Part of a small language model's weights: 11 layers, width 768.
Each number is 200 + 30 x the weight over the matrix's rms, rounded and kept within 0 to 999. Layers, rows and columns count from 0.

# up: layer 3 MLP up, 3072x768, rms 0.0213, rows 31-57, columns 128-255
# down: layer 3 MLP down (transposed), 3072x768, rms 0.0131, rows 31-57, columns 128-255
up31,183,197,205,152,167,184,184,221,220,182,132,196,234,223,266,160,265,212,178,193,206,249,235,164,186,222,211,184,215,171,197,280,201,183,208,199,158,203,208,197,186,157,187,227,166,185,244,223,161,166,197,222,139,195,180,202,150,236,230,160,229,195,198,166,207,197,202,206,209,195,193,199,191,209,189,183,231,227,201,217,214,156,244,193,209,186,205,193,140,232,238,194,228,164,223,229,153,220,164,222,214,195,200,220,161,184,217,178,175,144,161,199,227,193,231,198,200,213,250,190,124,205,204,178,215,247,195,203
down31,192,221,194,187,188,221,117,212,170,248,191,229,214,245,156,201,144,204,236,181,180,171,230,156,179,220,159,149,224,171,209,128,239,194,223,194,195,260,216,174,223,191,209,187,263,172,171,192,253,165,158,192,193,191,190,209,235,225,209,221,175,193,198,177,213,218,238,173,211,193,186,251,211,228,210,210,197,199,177,236,169,198,216,239,245,175,228,187,145,179,178,201,189,228,179,185,155,251,205,179,192,246,254,214,215,187,196,202,230,176,187,239,185,216,122,249,201,185,150,221,218,202,233,254,195,225,204,193
up32,165,207,212,234,181,168,156,174,224,125,191,143,183,202,247,202,249,206,166,222,228,185,182,242,182,233,209,254,250,226,175,153,191,258,239,203,184,171,216,119,171,234,165,233,167,131,199,212,228,192,231,189,199,212,160,255,236,174,273,171,210,153,206,212,248,116,228,183,214,192,207,238,224,255,135,215,191,207,175,218,208,182,185,201,200,166,216,188,182,190,178,206,185,214,262,189,238,190,227,224,209,166,145,227,225,239,223,144,134,208,199,196,204,199,212,199,224,174,259,224,180,207,174,205,241,204,168,232
down32,226,221,192,255,234,185,166,164,175,221,188,183,237,179,222,204,206,286,262,192,293,218,196,209,193,173,185,183,205,179,241,230,180,227,216,253,171,250,190,174,179,175,204,230,225,234,214,224,212,148,186,211,200,211,199,177,210,265,214,193,205,185,143,200,232,273,202,195,213,198,224,161,173,188,179,167,161,208,205,242,195,154,207,233,195,306,203,199,197,217,160,209,165,242,214,207,178,219,153,196,205,184,231,226,206,230,146,213,209,162,215,265,222,245,200,178,221,238,163,212,225,208,201,215,182,179,221,132
up33,205,199,212,216,193,210,174,200,186,190,210,151,226,166,203,184,240,227,210,179,234,209,219,221,206,226,152,164,183,221,203,265,160,186,176,154,170,218,215,135,211,162,251,202,163,191,233,180,231,225,227,201,147,202,192,201,165,200,219,179,189,198,194,176,130,177,151,188,176,217,193,185,220,236,153,210,193,149,191,227,222,143,220,219,215,184,204,217,204,232,182,251,242,150,213,216,167,231,218,185,197,227,189,179,193,188,176,263,181,167,205,234,182,208,187,154,208,215,193,222,176,216,217,211,195,178,196,198
down33,221,215,181,155,194,238,181,149,185,201,203,256,136,195,222,238,183,190,131,186,194,214,223,179,292,209,159,188,167,192,208,181,172,236,170,194,261,192,187,194,177,212,158,228,256,179,186,242,204,188,228,233,215,165,179,180,189,196,181,175,189,198,168,203,251,164,277,190,212,211,195,171,177,173,125,193,193,151,215,248,164,176,189,247,198,233,241,153,201,215,174,191,220,163,243,199,186,187,186,159,181,234,224,218,206,219,213,185,201,177,253,219,183,170,187,176,238,205,214,230,169,196,192,197,211,201,188,207
up34,165,194,253,188,223,165,221,195,180,248,218,245,157,235,245,199,215,211,183,189,270,206,209,198,219,280,213,230,172,207,158,240,225,203,143,216,224,148,212,238,192,201,202,161,219,233,236,175,228,196,213,193,242,208,247,216,199,180,191,225,164,188,202,259,206,217,169,167,202,171,188,217,210,217,182,204,218,199,176,236,192,214,194,195,231,183,226,180,193,225,192,154,155,140,209,142,190,227,142,170,244,216,229,200,207,203,177,197,218,185,218,179,262,160,236,179,192,166,188,207,193,205,194,170,235,205,222,243
down34,201,191,192,200,177,251,166,186,209,149,187,195,181,161,202,174,223,239,209,194,178,187,167,166,219,187,196,168,231,194,247,202,236,221,206,226,190,191,171,262,184,190,217,203,143,222,161,198,200,212,185,206,197,206,215,210,213,241,185,222,197,203,279,190,175,131,231,166,213,204,189,208,223,173,189,177,233,193,219,148,202,176,182,221,117,259,208,207,165,172,178,250,200,197,183,188,160,176,230,205,246,216,192,231,212,192,210,183,202,168,199,227,171,275,196,220,175,242,250,140,237,157,185,203,224,160,184,128
up35,208,275,155,225,195,204,200,222,201,184,199,179,199,270,236,192,242,166,196,231,244,235,230,203,183,165,210,152,176,194,225,204,215,182,210,212,162,243,253,247,194,165,220,262,212,183,206,219,144,296,190,145,203,230,222,203,170,223,168,195,181,188,217,235,211,200,219,153,177,221,147,206,197,187,231,212,161,224,189,181,238,263,187,219,237,191,195,226,144,197,223,193,209,206,203,208,176,182,163,185,239,166,250,202,176,199,207,132,193,215,211,221,183,188,206,237,193,210,173,251,172,203,241,205,205,236,179,162
down35,181,206,124,161,183,183,214,242,220,135,191,149,214,249,215,141,229,166,197,195,209,205,177,208,209,189,218,200,221,239,181,231,230,218,168,169,276,212,183,135,190,183,201,154,261,188,191,239,242,201,248,210,158,201,194,194,190,199,244,185,176,196,272,219,170,185,202,188,155,211,203,222,191,224,179,215,206,170,199,197,205,206,190,160,208,223,207,200,150,176,192,194,184,197,194,157,219,125,135,186,221,237,262,212,195,194,238,203,152,179,190,188,178,222,154,186,208,214,205,197,193,171,213,232,142,213,227,240
up36,210,210,189,193,188,193,145,179,234,214,193,199,221,206,192,227,182,165,192,201,187,205,211,180,134,202,157,222,224,222,193,201,255,214,215,228,221,216,233,203,167,165,196,190,188,202,161,204,206,230,183,238,261,214,198,188,198,185,188,220,188,186,206,171,158,212,170,228,236,187,179,232,226,243,176,197,238,175,184,185,199,154,178,158,215,195,232,184,205,213,226,235,203,199,176,190,168,172,230,179,190,234,188,199,202,231,188,181,192,203,178,177,203,217,168,204,183,202,199,153,196,214,178,136,190,148,236,199
down36,185,238,199,171,264,200,246,226,205,216,212,216,230,211,189,227,176,157,208,235,172,208,226,223,198,170,198,211,203,206,228,168,209,201,226,184,161,156,235,163,250,193,194,201,264,245,213,198,198,213,200,141,180,236,236,217,197,255,177,179,207,220,212,235,194,157,220,318,259,211,206,248,193,186,230,158,186,210,199,183,253,205,213,200,231,186,183,211,191,156,179,147,187,197,210,224,228,150,164,227,198,231,257,217,240,200,222,149,242,226,198,175,163,152,232,190,200,210,183,190,182,199,202,202,185,196,252,217
up37,188,176,178,235,227,216,196,242,221,153,192,153,187,218,182,186,171,166,219,229,208,248,192,183,233,214,177,245,184,183,199,223,210,209,204,204,186,185,209,213,192,181,188,214,224,175,199,203,197,248,265,276,167,154,199,254,189,212,240,221,185,213,256,210,220,167,158,200,260,189,177,156,174,204,149,241,208,201,151,213,197,219,207,230,213,185,239,172,184,182,159,183,200,142,228,173,177,217,139,196,137,229,237,201,211,180,219,154,181,168,196,243,169,240,176,203,191,243,183,218,184,196,159,182,199,218,173,216
down37,206,195,243,204,184,215,263,175,209,237,195,237,200,194,201,213,202,206,216,194,187,125,222,202,209,163,235,206,215,193,207,212,192,111,191,188,179,203,171,185,214,232,205,196,186,253,172,196,180,192,117,160,245,174,212,153,189,214,222,201,145,186,150,213,256,241,207,234,186,190,191,221,218,202,195,178,152,244,243,193,224,227,216,193,224,203,153,210,221,219,207,222,215,195,231,184,211,181,254,265,295,269,223,185,194,239,190,231,170,239,191,246,205,165,191,216,211,160,166,183,221,205,262,226,171,221,186,211
up38,225,202,194,213,186,211,180,203,201,246,190,206,265,215,204,233,234,160,253,165,120,228,192,208,231,168,152,157,250,193,191,144,197,173,184,189,216,148,218,241,207,174,228,189,189,231,194,222,183,193,238,211,194,213,197,171,171,193,222,179,215,216,188,222,147,193,198,206,200,186,251,136,229,199,183,187,227,237,214,254,189,222,211,196,185,222,224,204,233,212,209,227,211,174,179,225,186,249,198,171,160,246,207,168,170,273,229,165,176,215,223,197,213,168,223,182,160,250,181,213,175,214,161,169,157,203,203,198
down38,184,221,209,187,194,213,217,203,189,175,186,216,168,188,219,183,190,167,179,231,221,160,176,193,192,231,163,198,166,208,230,212,212,253,209,212,144,202,205,177,183,184,245,202,204,157,171,195,201,187,168,227,242,165,196,222,224,214,230,197,199,176,176,227,242,222,197,220,203,210,224,211,154,178,230,206,206,181,231,160,223,213,194,212,219,190,164,215,163,173,174,189,185,217,178,199,195,183,142,241,195,165,161,199,223,189,249,211,206,153,228,203,226,182,161,229,203,181,227,192,217,182,189,216,251,239,210,238
up39,193,175,198,158,206,209,243,186,184,172,203,164,178,183,192,181,195,177,213,186,208,198,167,183,167,229,223,229,224,212,206,186,212,193,157,207,192,187,211,200,213,203,271,126,200,208,175,216,219,248,195,222,163,216,208,213,168,201,152,207,226,126,203,133,205,160,221,208,160,214,223,199,198,221,142,220,168,158,198,203,232,170,221,181,203,204,209,247,196,214,196,205,225,163,205,188,216,219,192,223,171,199,176,226,206,228,213,158,211,183,174,182,154,202,222,236,159,201,220,244,205,210,184,167,168,260,163,198
down39,154,194,185,204,194,187,169,205,230,226,269,259,248,201,244,172,217,208,208,241,231,229,200,183,191,175,199,233,257,219,219,209,135,148,205,166,209,211,199,218,183,204,170,207,210,208,194,198,231,207,149,205,215,208,192,192,196,128,263,221,193,206,193,248,224,196,198,153,178,195,189,171,234,156,160,232,223,178,210,137,180,200,196,138,175,184,186,176,207,199,187,172,201,194,218,233,213,216,213,210,199,197,222,151,191,176,197,205,190,255,197,177,183,141,200,158,175,157,234,216,150,200,238,182,236,175,193,213
up40,244,196,193,188,191,240,265,219,210,127,143,235,209,252,145,221,175,181,197,225,150,172,198,251,185,235,161,181,211,183,174,183,187,184,205,197,212,210,212,188,181,149,194,194,212,214,206,201,199,229,283,212,220,209,215,151,156,217,203,224,173,220,169,180,230,199,183,175,159,189,180,191,216,220,243,220,203,197,251,183,205,152,228,188,200,162,288,202,197,184,160,187,212,234,177,243,184,171,199,254,191,201,244,189,195,209,197,234,238,203,203,230,175,208,219,218,184,174,214,178,162,267,199,196,201,187,188,199
down40,146,239,218,236,192,243,186,233,241,235,197,249,183,211,165,188,218,228,206,227,182,175,192,170,184,220,192,247,220,182,244,232,227,208,268,216,185,195,232,197,205,211,194,240,222,167,195,199,190,114,202,269,231,251,194,225,202,209,227,172,192,108,220,213,180,225,252,214,148,126,271,250,234,255,200,179,303,164,158,202,197,167,158,207,161,194,174,167,190,225,206,201,174,207,211,212,222,203,136,166,226,224,178,232,171,221,230,214,206,164,186,154,198,212,220,214,180,165,160,196,168,160,220,211,190,207,198,210
up41,210,205,144,115,229,219,230,209,237,157,216,205,221,186,180,200,218,186,247,205,170,191,219,201,251,260,196,144,218,228,252,232,187,210,191,238,189,200,199,208,216,225,117,233,212,222,180,221,186,221,263,224,241,200,183,172,135,214,183,217,227,173,236,182,169,238,159,253,275,203,212,220,178,278,203,217,257,175,176,174,218,153,202,208,211,197,202,202,173,201,237,185,174,188,211,164,176,205,120,128,237,197,181,184,225,218,272,189,152,126,209,157,189,241,222,196,204,275,207,136,225,160,144,199,190,167,158,159
down41,176,220,216,213,150,223,206,253,213,207,173,153,219,188,208,135,207,242,208,188,234,177,202,196,263,150,190,173,176,152,231,178,137,154,232,218,192,127,180,202,181,171,206,209,190,199,195,191,233,174,146,172,233,165,179,222,146,169,249,199,254,240,247,168,187,214,221,213,188,206,211,180,157,225,212,218,268,199,194,232,207,201,216,205,197,209,223,262,184,208,150,179,217,206,201,189,169,209,232,140,178,247,226,219,229,146,164,170,198,188,186,165,229,247,210,174,227,146,214,249,190,219,218,219,280,184,240,244
up42,232,241,240,203,185,228,255,186,220,219,195,232,226,216,235,278,204,158,171,232,224,209,192,182,216,251,242,220,188,179,149,202,189,169,174,197,192,160,213,189,189,164,128,237,189,175,218,188,229,186,157,165,168,202,183,222,268,195,181,248,171,193,186,227,204,207,243,189,151,205,132,216,204,198,173,241,194,149,183,200,191,237,199,187,208,177,174,230,238,204,225,264,182,171,244,208,180,234,154,181,139,169,192,189,149,202,254,191,156,175,218,174,236,166,142,163,167,158,180,209,195,194,203,214,170,253,161,244
down42,194,201,175,173,199,224,208,166,219,198,158,215,195,182,274,112,142,148,178,182,231,184,150,158,151,173,198,230,166,182,188,189,226,168,218,201,250,229,201,187,170,189,139,233,182,167,248,206,215,144,180,142,207,191,254,119,271,248,199,241,195,103,187,270,240,210,264,150,184,218,139,208,181,247,221,103,207,138,184,189,240,147,182,242,204,183,216,224,267,189,190,170,137,171,200,176,150,184,132,248,264,169,221,175,116,210,236,244,214,196,180,148,214,254,232,213,239,160,235,183,280,235,200,199,228,147,240,208
up43,247,161,219,222,157,175,210,232,195,172,165,230,174,254,228,208,176,207,228,271,201,209,251,158,236,191,196,242,183,210,179,208,165,171,203,149,161,238,181,212,188,194,219,170,230,179,180,175,180,117,184,241,235,194,202,179,185,167,215,178,166,214,149,194,195,216,213,180,191,198,116,194,184,178,217,214,189,160,194,254,223,178,219,239,197,172,151,239,215,202,211,226,206,161,152,204,196,221,233,224,222,258,215,209,175,190,164,175,237,163,158,179,190,169,155,164,244,194,201,183,206,142,210,248,190,226,143,241
down43,197,194,162,188,175,199,211,151,173,245,230,208,201,141,171,223,207,175,166,189,244,203,233,195,206,211,170,193,216,148,200,188,188,282,205,180,182,172,266,159,210,285,172,185,171,230,189,182,224,178,250,179,188,214,218,174,212,213,175,194,219,197,187,191,160,204,181,186,177,236,222,260,206,221,214,251,233,239,206,202,162,173,203,209,227,161,200,173,209,179,212,155,219,231,228,165,175,277,205,186,186,214,186,215,224,254,249,189,202,203,240,143,201,135,199,215,190,188,229,216,190,215,226,205,198,218,165,187
up44,225,240,266,199,233,177,223,189,257,223,226,194,189,233,167,197,254,214,249,225,226,250,163,203,242,231,225,217,174,169,183,251,191,215,184,185,198,231,228,263,172,216,194,217,177,195,167,240,218,174,168,238,190,237,223,216,233,218,204,241,212,247,198,162,140,222,214,209,171,227,181,192,256,235,241,220,206,216,210,220,196,203,201,193,170,205,201,167,232,168,193,186,205,188,190,182,185,201,191,223,176,198,259,208,211,192,183,211,186,223,152,167,132,177,152,261,173,202,182,206,241,153,213,207,198,194,144,202
down44,162,146,161,239,228,185,200,208,168,186,190,194,181,153,203,181,207,189,139,208,180,161,181,178,206,144,186,222,192,175,220,196,167,164,179,229,174,227,209,223,173,179,212,197,187,166,199,221,225,204,235,195,207,232,209,191,211,178,207,188,197,228,221,201,222,190,171,209,213,184,214,218,201,204,157,148,201,215,231,271,224,239,230,205,171,229,206,217,138,157,231,192,129,175,174,205,228,209,226,152,216,192,227,195,203,211,218,195,171,162,205,240,210,209,226,165,146,170,154,178,181,192,222,188,202,179,256,204
up45,195,233,203,180,155,226,166,218,239,237,226,154,213,205,162,219,195,200,205,232,185,209,147,205,160,195,190,190,211,214,195,255,228,203,205,200,223,208,196,166,180,200,235,197,207,173,181,191,216,231,148,219,215,190,223,187,157,200,253,197,192,217,204,194,215,171,185,172,197,227,175,154,252,215,217,229,164,215,234,219,167,175,157,199,184,211,188,197,171,219,156,239,188,158,206,235,188,230,250,175,233,214,247,159,204,191,215,157,192,175,201,189,144,259,233,154,187,156,133,222,190,214,191,229,199,171,207,203
down45,224,167,158,184,152,228,144,237,188,199,149,163,215,137,199,217,186,215,222,188,214,175,197,212,181,193,216,146,217,223,191,221,217,219,203,225,191,165,185,212,255,210,135,174,134,206,212,185,194,219,223,222,179,216,163,182,169,234,175,175,204,223,235,205,189,211,253,257,225,160,212,203,175,117,243,184,143,175,170,226,192,212,244,193,198,229,207,161,197,166,204,258,203,183,219,188,180,199,267,155,236,219,196,196,221,173,205,191,181,206,197,178,220,192,232,191,169,210,170,150,184,205,188,148,214,239,226,235
up46,196,218,288,168,210,218,188,275,228,193,183,265,209,222,236,227,255,166,213,220,252,205,237,154,219,208,221,142,189,181,251,233,209,205,175,243,217,191,186,198,174,181,214,186,192,148,201,182,210,213,197,181,211,225,183,242,235,202,218,208,208,196,196,163,194,144,261,180,137,170,175,167,185,237,193,199,242,221,236,186,188,191,159,178,178,235,215,188,230,253,225,179,204,183,222,230,208,210,258,190,198,219,230,190,225,230,229,180,209,158,235,167,224,220,231,195,198,150,218,206,198,175,157,222,178,229,186,195
down46,168,186,193,189,202,206,194,168,212,200,219,158,140,204,223,167,198,201,182,190,188,169,198,187,207,184,172,150,197,191,185,233,209,193,221,219,197,175,169,239,198,217,158,286,230,176,162,169,177,196,206,163,183,186,195,157,202,202,176,253,192,238,226,141,214,194,168,227,215,190,248,223,180,213,253,173,179,171,216,155,246,230,238,203,180,195,166,197,198,176,187,243,217,234,173,187,205,213,162,191,209,234,191,181,266,207,211,194,232,166,211,248,219,165,104,221,217,243,248,226,185,226,235,182,225,168,166,215
up47,210,220,211,234,166,236,210,193,155,209,212,212,184,213,192,178,215,231,252,175,211,160,163,242,188,182,168,253,205,236,192,181,181,197,244,230,198,251,251,215,178,183,235,222,196,195,247,229,175,133,187,227,192,191,241,206,166,138,198,201,224,209,207,224,217,217,219,162,189,233,157,188,208,164,223,192,209,179,214,200,229,173,214,226,238,215,251,222,239,202,220,221,178,200,150,244,204,190,141,205,180,114,231,210,230,230,176,248,197,204,225,202,151,241,199,227,197,238,213,200,211,188,223,188,143,228,203,185
down47,200,185,207,187,215,206,198,212,127,182,165,233,186,172,200,173,220,234,219,169,214,210,152,156,202,190,201,268,217,169,196,200,201,177,191,225,157,218,191,243,234,199,213,262,212,179,168,200,245,206,235,211,192,223,152,175,223,251,190,229,151,206,214,241,201,235,185,195,189,205,214,178,202,207,217,229,181,167,237,197,248,200,201,157,194,161,232,154,177,250,181,136,212,202,180,143,172,224,233,205,128,235,220,194,222,207,152,225,203,218,196,231,208,205,153,239,208,215,262,219,196,192,223,158,217,171,208,138
up48,185,200,252,157,226,189,204,217,207,234,196,195,170,224,188,267,141,213,156,193,175,151,198,195,172,185,259,232,215,207,182,231,208,186,228,234,198,276,183,246,159,202,208,188,238,163,164,171,183,179,212,217,159,232,197,235,218,214,188,178,152,198,212,236,247,208,198,194,185,260,205,184,159,181,197,144,146,140,215,260,247,216,182,213,205,215,238,216,179,228,212,199,199,183,186,203,178,215,210,224,194,191,213,265,222,240,205,205,223,189,183,137,212,205,198,213,228,233,161,231,233,151,215,193,188,224,185,179
down48,181,148,269,174,151,165,176,189,214,228,241,202,194,162,191,200,225,233,191,198,209,223,179,174,157,210,199,175,215,141,243,166,168,232,200,197,191,199,188,215,221,169,203,215,171,259,207,216,208,242,205,190,176,197,197,213,301,205,116,208,206,194,169,168,207,164,175,177,245,208,139,222,241,168,185,213,239,187,185,176,204,216,212,198,162,162,199,162,229,215,240,195,165,157,210,207,206,214,200,165,207,180,140,297,262,197,225,175,179,218,204,238,191,137,168,217,230,207,180,202,241,194,201,142,177,177,154,242
up49,208,238,193,160,211,214,155,220,180,166,237,165,204,223,233,195,231,204,254,184,162,206,191,216,231,155,230,155,197,217,199,206,165,218,162,222,217,228,182,195,162,181,151,169,178,224,189,179,138,218,201,170,223,220,152,226,176,253,179,291,215,216,201,163,212,209,215,228,296,149,180,258,296,212,161,191,177,210,168,204,197,228,197,207,187,202,175,215,198,219,279,152,170,189,242,225,166,213,209,186,220,225,230,188,221,182,223,156,213,176,199,234,188,184,157,167,178,211,231,216,214,178,213,198,173,163,204,239
down49,147,156,233,219,208,238,204,196,194,224,239,218,217,258,158,206,177,134,177,219,156,195,228,273,186,192,145,214,218,234,275,182,202,200,199,174,208,228,207,185,162,189,215,229,199,176,241,221,219,166,209,229,203,226,197,190,228,165,174,185,213,178,208,208,159,154,221,249,142,191,201,173,164,230,208,215,223,228,167,178,210,213,228,183,218,201,241,166,179,230,225,209,242,282,225,185,229,132,200,193,183,197,208,219,246,204,179,249,205,127,187,170,213,199,190,194,209,191,191,220,178,204,211,182,197,222,222,202
up50,132,182,212,211,181,225,192,244,218,176,165,228,182,204,197,182,185,288,228,188,165,180,192,231,251,212,225,209,167,225,227,191,190,187,213,146,193,238,224,201,221,195,203,173,162,238,187,182,255,198,192,234,252,203,185,282,163,199,256,244,225,177,132,189,200,165,209,196,217,225,217,208,187,244,214,238,237,133,135,153,210,204,202,220,174,200,167,256,199,198,217,149,143,238,212,239,225,223,202,203,183,189,210,139,209,218,194,241,183,196,175,202,140,203,213,199,207,191,237,202,174,166,169,231,195,183,196,166
down50,206,160,150,198,228,169,214,171,219,215,242,208,176,241,202,197,248,161,242,212,243,192,206,190,144,213,170,199,216,187,201,242,188,191,198,211,185,210,200,144,178,186,195,214,256,195,172,229,228,234,237,249,190,233,211,192,193,173,166,204,194,212,237,188,184,222,151,205,147,193,179,166,209,204,183,191,181,211,196,220,187,231,159,247,232,139,244,169,186,208,185,191,259,213,183,150,140,187,210,219,247,197,250,235,228,199,225,196,223,190,251,219,179,197,178,227,213,196,133,164,194,216,207,188,230,237,172,237
up51,168,233,210,202,198,160,194,208,229,204,159,244,218,213,213,160,192,218,207,177,209,251,196,157,173,190,182,158,181,211,190,242,207,221,177,233,239,194,142,209,236,196,217,195,247,226,215,204,208,251,240,205,225,165,229,249,242,206,195,163,203,214,212,198,191,166,233,175,173,255,162,241,194,153,141,196,151,175,211,191,219,192,197,199,199,174,219,172,186,207,246,191,154,192,223,220,200,207,210,226,260,133,211,240,182,205,213,191,242,200,160,232,173,189,202,211,202,209,178,154,184,216,221,205,150,180,192,210
down51,183,189,180,257,193,218,255,165,235,192,225,250,171,172,164,182,191,189,234,208,149,215,185,173,241,179,175,202,248,184,194,182,232,184,274,158,260,225,210,185,154,192,223,199,236,194,227,253,194,171,209,223,168,206,266,167,186,138,175,203,206,242,203,201,185,236,168,209,152,222,209,192,242,173,225,180,166,173,156,222,216,242,136,215,193,205,223,166,206,172,209,183,238,209,180,203,164,163,243,195,194,233,173,185,223,226,209,256,163,229,191,190,177,177,212,222,184,194,220,195,214,215,245,210,237,178,178,200
up52,167,186,204,200,134,229,186,191,207,215,174,156,121,219,182,160,251,158,219,222,132,214,127,227,213,185,174,220,223,204,196,206,224,191,144,195,260,218,257,205,250,187,183,222,207,228,172,201,218,219,213,186,193,218,185,195,214,231,221,217,199,214,188,155,193,247,179,172,221,176,168,197,227,228,219,234,175,173,179,235,183,169,180,202,280,193,149,232,214,179,174,195,206,194,188,244,153,268,211,173,227,205,217,176,212,229,246,183,219,160,261,163,205,172,175,184,192,165,212,170,230,169,189,222,169,214,233,286
down52,205,188,232,207,191,206,246,245,179,205,203,197,197,177,232,195,201,161,213,220,249,168,247,150,204,210,172,182,142,179,185,165,219,222,193,196,205,245,192,258,191,219,200,185,182,196,192,201,167,154,153,225,184,225,231,212,159,174,190,186,198,234,172,186,192,194,189,263,171,198,232,228,172,229,221,166,236,205,171,205,189,214,243,140,219,186,222,199,190,212,195,200,183,174,237,142,246,221,151,221,163,248,221,214,220,185,252,230,188,249,184,219,234,174,202,160,198,184,200,199,145,192,233,166,233,190,188,184
up53,174,228,233,183,183,215,215,184,201,252,211,242,177,164,157,196,279,262,190,179,154,187,173,182,206,205,215,198,239,186,216,230,190,185,207,244,243,244,216,178,174,224,155,215,193,195,207,226,191,191,235,202,181,255,247,171,142,139,234,145,198,225,157,200,186,226,188,220,214,182,180,147,208,184,207,246,188,220,170,241,164,199,225,181,167,181,235,217,204,203,208,127,231,181,175,256,205,181,214,157,228,161,211,190,216,202,249,224,162,152,207,221,235,190,212,209,187,213,174,218,236,174,225,224,215,154,256,220
down53,203,180,225,117,217,233,216,263,209,196,156,195,262,187,169,210,196,212,150,231,197,203,192,240,213,234,192,220,217,245,197,179,179,186,183,226,149,224,217,196,212,172,238,223,184,198,237,159,181,224,260,220,227,211,174,176,270,254,226,188,136,208,197,214,139,212,241,158,158,169,180,201,232,242,181,195,254,200,206,203,210,254,193,199,163,203,259,221,226,165,224,192,139,180,193,167,222,197,190,205,164,249,183,203,205,236,199,217,200,208,145,176,225,154,192,176,169,124,214,183,191,200,151,155,215,190,186,212
up54,213,236,200,183,198,168,252,228,205,186,177,154,198,169,194,188,195,194,181,278,177,226,219,248,199,217,228,212,191,245,180,211,178,216,218,265,241,140,215,198,216,173,162,194,106,243,133,183,155,150,213,195,214,188,188,228,221,162,189,218,186,273,191,212,199,234,182,207,152,224,180,183,205,193,210,175,206,197,212,283,194,257,220,173,252,198,209,243,218,233,226,218,156,241,204,247,138,221,175,175,150,142,243,255,185,185,188,224,258,204,257,208,208,186,211,234,167,244,147,230,190,225,216,176,192,186,207,230
down54,167,152,189,247,215,236,151,219,224,140,195,187,201,239,195,206,241,223,238,220,202,180,207,139,143,187,237,231,204,212,167,265,190,210,173,201,183,169,173,219,235,202,231,262,179,186,213,170,179,274,176,281,169,230,186,148,235,224,247,169,213,177,204,176,200,170,179,184,221,218,205,189,213,178,263,213,154,174,146,178,244,202,185,205,144,212,177,188,192,167,181,193,161,191,201,236,168,188,261,225,235,209,180,161,200,202,205,218,162,178,149,213,151,252,193,216,248,187,193,182,243,204,205,192,138,210,186,203
up55,235,190,173,189,199,260,196,176,246,230,202,218,224,208,253,219,178,130,162,222,202,258,242,197,216,240,172,161,189,130,150,195,199,187,181,211,196,175,218,213,217,171,230,182,251,190,190,172,159,214,237,163,201,254,207,238,212,230,236,202,195,233,203,180,208,202,191,203,191,152,268,160,188,190,246,166,226,228,196,211,208,204,161,221,197,235,220,244,201,213,200,183,182,223,237,235,189,203,216,179,278,154,216,221,195,202,204,239,99,217,211,195,213,148,171,176,193,203,214,153,239,126,207,177,152,174,195,213
down55,116,211,194,214,192,186,162,157,184,205,174,156,221,215,222,170,224,183,214,168,231,226,253,178,224,154,241,196,215,180,152,215,245,149,217,186,217,209,137,212,216,172,204,190,209,170,201,228,215,185,285,267,197,198,214,210,240,170,252,195,177,205,168,132,163,189,195,209,194,213,223,241,178,171,170,168,192,202,218,189,148,159,176,190,198,185,155,231,174,224,302,176,180,201,209,190,220,196,172,176,198,180,243,200,230,196,216,164,197,163,225,200,194,228,159,237,153,224,215,188,174,143,141,168,173,192,200,182
up56,199,163,233,190,212,175,217,215,206,223,196,212,184,240,230,218,233,246,206,216,159,201,164,227,135,197,233,161,193,162,155,209,225,175,189,207,143,199,155,198,174,201,139,154,168,192,193,220,197,179,222,192,166,208,183,139,215,250,209,234,210,218,190,205,180,202,218,206,243,169,210,205,244,263,195,193,193,212,222,190,152,192,173,163,212,201,195,195,148,159,196,182,156,207,230,254,186,247,174,255,238,223,212,218,177,211,162,250,194,178,208,179,200,152,142,190,171,199,227,241,268,201,235,216,200,195,153,237
down56,204,177,218,214,202,159,176,271,220,199,209,214,183,209,154,205,183,171,234,193,132,161,245,191,224,233,205,213,253,170,159,207,223,185,219,222,180,212,189,195,185,200,252,225,183,233,254,219,206,210,259,134,199,286,225,183,223,197,261,156,191,185,227,235,157,213,231,195,217,201,230,203,205,239,237,192,167,222,171,195,191,223,144,211,204,190,182,166,196,161,267,185,198,227,209,243,204,126,166,263,220,215,151,194,228,184,172,222,139,223,229,140,196,156,180,185,225,199,174,166,214,210,185,207,179,208,199,199
up57,214,203,252,135,161,206,207,180,208,264,176,187,154,155,157,211,194,163,183,243,198,181,178,202,162,210,177,225,206,173,210,186,147,219,202,239,219,216,249,239,179,187,179,198,183,168,191,218,238,258,199,228,208,203,224,174,224,236,195,200,199,228,168,215,185,190,188,163,207,213,220,233,225,236,229,176,187,247,170,192,213,211,150,230,228,220,298,192,186,198,207,223,206,141,179,141,173,220,182,223,262,184,242,197,187,164,245,176,171,221,218,139,210,208,199,210,156,257,243,254,291,193,209,232,219,159,246,227
down57,168,172,188,211,221,144,158,189,233,156,147,254,174,196,210,215,231,275,196,139,195,146,157,224,203,201,205,219,230,216,222,216,202,192,232,268,207,218,153,230,232,150,200,178,233,204,168,214,279,232,209,208,226,171,169,207,251,204,213,205,178,257,189,187,187,195,175,158,165,209,277,175,249,211,201,174,194,172,175,213,233,209,201,225,224,229,198,218,180,221,180,175,181,206,156,185,313,212,233,194,130,172,185,179,244,216,181,222,216,254,290,182,224,157,250,183,218,194,224,207,159,191,196,221,174,203,204,217